config.yaml
num_hidden_layers: 12
hidden_size: 128
num_attention_heads: 2
num_key_value_heads: 1
head_dim: 64
intermediate_size: 320
vocab_size: 1024
hidden_act: "swiglu"
norm: "rmsnorm"
norm_place: "pre"
norm_eps: 1e-05
positions: "rope"
rope_theta: 10000.0
rope_fraction: 1.0
qk_norm: false
attn_scale: 0.125
bias: "all"
tie_word_embeddings: false
parallel_block: false
init: "trunc"
init_std_qkv: 0.0528
init_std_o: 0.0
init_std_up: 0.0528
init_std_down: 0.0
optimizer: "muon_variant"
learning_rate: 0.00573
lr_mult_o: 1.5
lr_mult_up: 1.05
lr_mult_down: 1.5
lr_head: 0.00844
max_grad_norm: 2.0
warmup_steps: 200
schedule: "wsd"
decay_fraction: 0.586
decay_shape: "linear"
final_lr_fraction: 0.0
batch_tokens: 16384
max_seq_len: 1024
doc_mask: false
train_tokens: 134000000
max_steps: 8179
dataset: "wikipedia_en"
Each number is 128 + 24 x the weight over its row's rms, rounded and kept within 0 to 255. Layers, rows and columns count from 0. Numbers have three digits each. The size before them is the row's rms in percent of the matrix's.

# layer 9 MLP down (transposed), 320x128, rms 0.0642, rows 310-319, columns 0-127
108:143172135153145131115111120116117132151130143170111118131113134117097127118135121139142101099099153111065148136159101100086127139114159121119119157140108098085142129090080107128143148145099166130097179135112136136076132140131117168143133114127134131097130110138168145141139117146154085093168179136112126144176127129166129119071139121141110116105152150131116094114087150161167124100170
099:105145138130103118116090085135089105137125105124097119156171125132124156112086128116113095111148096087133112111133120153102138144142129098118136085099120107123137111122140116195130144116143129139133107111170121138143140087132135115095132178123102095152148142137148143180098135137176162132166107125121087125114138078128126176137154178093137061108111133119145126096147128110108106145152
086:075140143105131137127075144077179151108117087151131105141118151170117115142130121154130135138121108125133103124138105122144103145091108109070091128135123161134093147123119099148121136101104109062132111139090091092147110134124144154140109117115125157166123128124092109129133124117141179203092133166088153169145130107141124093151117156123143129152145132142146102129122162138121127124107
107:152127122138115107142139120158096134162144112106150139118085157147135104160104101179121111170166090127115158117140104160119165102108147135089125099154085124152155103175153118159139121104133147093140116111079093130147175124123153156105076127170138120115128115115170148121143164151134143100121104151130133130134103129126119137129169108146152139139152163178088148100105156146144104154130
102:128114131119102129158094149096191136121137105129117117158124151140152187175099104124139080113139125124130127152097102139159140154092088104144125118128116125128149158132150106124169122149121135111129140134119093141128168120137122144091118132140110116139073110081197118118126142098146114192121109140149120111124150112132109129137155117195109127119121166119094146125146117176136155157089
101:149126104117127110139122134104144151117136098165110125141107115155124158110152142155111117139134134085091148155153160161101146069129137104156093102144128104133110106119125077158084116082135126090147118067136100115140090129134124123141156115127116086149154090099119125110104104102104138110140105156105145177143126140116108141105136110150079136096080123121125131127149193114156150097148
099:130109094143122112169155098137109108110151126100100124118144103124130123122154115141087111151114151136133129102122155100071149140116163139155142095128114146136101136119140112086160139120125114126116131123165086125110106128124118125093112140149130107141062091083113147101139077115188108098162114147109123110135174141124109102114111115093133116117127098098067112094094108067134136100122
101:099150121099108118124100122111139138143067078151146122124158091143119144128132180121142133164172113144138092098130100108124129115178144135146101151135101096094138090130149145118130144119090118107162156124109106114174086149149135129122096150136148105108109109128146113152165150132111158136130100123146157108160146161145103115157135148097131177116075102099155127146140181126132167108146
092:101139126161107135112127126149130135162103139150109146139122133113095131105121118130139134182134135108142139128096136106152122185125114150143131171131130146081095126138117135070113109158113137113168148114108167101138141087094162164137159099111126119087129127110106137164152130142156155121091107089133128114091132118070146134160133085163163130117182161177115156160085133126120143124131
105:121136097139116104176155086117120104175132149141142154117144147116129114119145104097133113205184137114141150165142096126139108133134197121148135108118135123122121140117098117153122162120131101120115143117152066141102131168131148107147146147145105082174138088089094167116127080148129094148124107105128108116135122109135115141144106105107133095098129158117102137110156155114123110092119
# layer 9 MLP gate, 320x128, rms 0.125, rows 311-319, columns 0-127
099:130115120079087086142143101133103136147164138166151114146115161124116102153115177101140160115147116072119123104135156136110122130087134150159104148112135124123142089166167096113143131155120161147098134134133149136107106139136117093159123134154168149088106125109090142118144170138108127102143116129125152164159125101185148147150167101110149102156141142129156114096104143116185099146134
081:125143106088103144164092140120099106128084146126113171149121127130120139124116096153118164109114180139097140128111122158143094127161112119110123095060105152100125131092149137111109144080089105114130131145135121144147126116156156127150106131134124142158141141117111105154128097144092160151137103178152119129148122115098124141131163128104126142110180110133103097095116079192165096126101
110:153156172122114107117129134168141098126138059123153141130149079105131115100105142133105135111118136142140116110092147144139095058129049159126132164128135163152148114133101113129157145116090108121161124095145154130138186132095134139159128103129142158137096124162120146103127112173130122147116133134121144162136099093134137145165100142089140124106137125157160095160127134117160141104130
109:109129132174160160084177132150125135106136128122146122147106095157140107143114097125123107137054122134132134078154142147167139117117150129151138119166148124125150100111166116113104110099135150126126098092110140140109119117115147113100090177139157099102133136149139087105108111135122136084127120095179163091134115135132109125125146119133126155161105157182133096120144131180122161160169
105:131132158101112153133109120149146084177121139127121124143097165119109104099131164120121136119126173154159158106140100122136123164111116153128163127145114191123124152146142118115154116133141156156144113145125153143140144085088120107128080171108152154125146109125122131135119169107125125064119127139171107096108113128123151106132140120077125119134158189158130148184120147085119079104123
103:161095112138143194121146122110175113171145113147088118141099104099135089127076107126143139133103119102141113140137105138130112098121104143120076132114117105175105170142119136155120198092108121134095162126134149143123144094138112115122082128133112120085148140096160129099150123136121144097153103139116141128073178121127131146127106084136148151123133152147142178126134125115118121147095
099:116146099102172137091139107123116158140149132121112127179127136095162159138110140109114105116131111179123111081075144120162122165088115099156133121101159088110133158109091168103135106157175160136138113120109126101128190158133122132123181120141125149111115119119126099097137158151145145144142152137116130131154109149140139120106082129169128119143102125135114099150178130108092128170147
090:093089153128095152091147129134152131173126141142110119110147147134142125130109122123099109095143110109117150151159138166105141178130107151137112153132127133124122122118101125076109132103152140136104117140117122130135149124164164186167110109094142112168116153117199102133112145154082074130147151109130119122150150144136158132148177100148134125158129112137139154105119082102085112146185
101:111138145136114111108118129123099124138101131102138154139098122109086155142113143181108131125095125127141099083131123113137147152153130118105116104140118141149120094151113101097123117110088110088165091118138103137162106150120143152112130112136088113203120133176180083120119114118132116095164071137087107124145151133122084136105118135117146173131129088132108145087119102141181109113105
# layer 9 MLP up, 320x128, rms 0.128, rows 311-319, columns 0-127
098:099117143116130091138053177114082125130144137129127145164129087149126144149182146134130146133113120126148117147131074135143127087125101161115154149131115120109077138155104114106086113133143129145059137128081113116158137136126128146105117171130155144121100110145107110137109136105133136090141121154160112124164099158115116109097101117148092130149144108119137158086176110132111148125169
092:143121118146160159119093123140107111088101106099107102132118117143119160107115123140112142082144132119147121139122160106108134108083154131199160160083133122132123114186144156142108152138086129142157182165156094129102137103152094101081121135131143114142114116112138136142110144137108086114136134127144111125115144127106136130105076165125185106146129121101149176145168090143121120104122
111:107140118129133118145081095131151089092136111141122060110145164132157161131122151116139118168120162158152128132106109119121118134137126100153118127087085076123175159101122156168111112119154100121152145160107128120142160124101087170130126150145150139086113123111155132138140146101122114133138124183101083123154088120116114123117135109175148112098148193101139126106117160131153134119132
103:138149084103118149109158094163144091136166167134128122161116154130066086131117167147098109085113122103132117142126154125157137130117128168101130169155152131107092104109145122138142138132134131090158117076159132112159071136130180146160117124141128110153147166159116134114093176169143126116080115141106146127116112110141121159123146122165160147147144109142145133155122130111162118135148
104:119127095131141157064109142136145113138124126165069111114126107104128135091092121125159144091153140100123183142083098163125111124103125117107168112108167143100112143142082115135107107152102179120139147102117105119118144148131109111123139106136101093104122115133069158137123141117136170116126107161143090170090164113130145117137088165122149122146094133179118126114110117135113097144132
100:133114168114143150157128144090140146090143111125118131140090099104152094106161152123106164168100113099105144147135115148108159115105147130104148134125111134157155167153097105130092136146218128146150134112147115103162105126182127139132116124130153090137098111156159144125103076111128108133139123153103131129129081123111157151141099143142163178116131154147131101101125154164115114103154
100:157076110118128149116117128086174136149148161092125110095122137145087108138136133123132144115117130118147150145146148179117153129113120105086136165140120097171131149122104129099128105086118196107132112121132122132124161160156165131112157108149124122139125131132141137170153087126120120083147124141153173159113161111158142128087111129125099183162109103125103152100110073145159119100118
091:127090125172131099105091165142132138143158143149119109118172117116105123112125141117115132147135109115126123108137094116158186162108123129141106102148143200143134135161140090121118129134111158148151095181133087154157140153152151107118118142126119185135115121130142097088119132143121119118122134111108158113192157123122097149130115157153099107139164158152170132130132129084094139183137
104:140110116137081137154108127132159153163133181128117108148103133088106142077133152135138136161107086146159140168147130072105133104128139148123127122069100115145148161116116143124080135105136121090142115108162134113101143104159153117121096169120120135126125110088143062145140073112165140140121166130125128114144085133147133105166114115119126127141143119155101129117185136149147123149104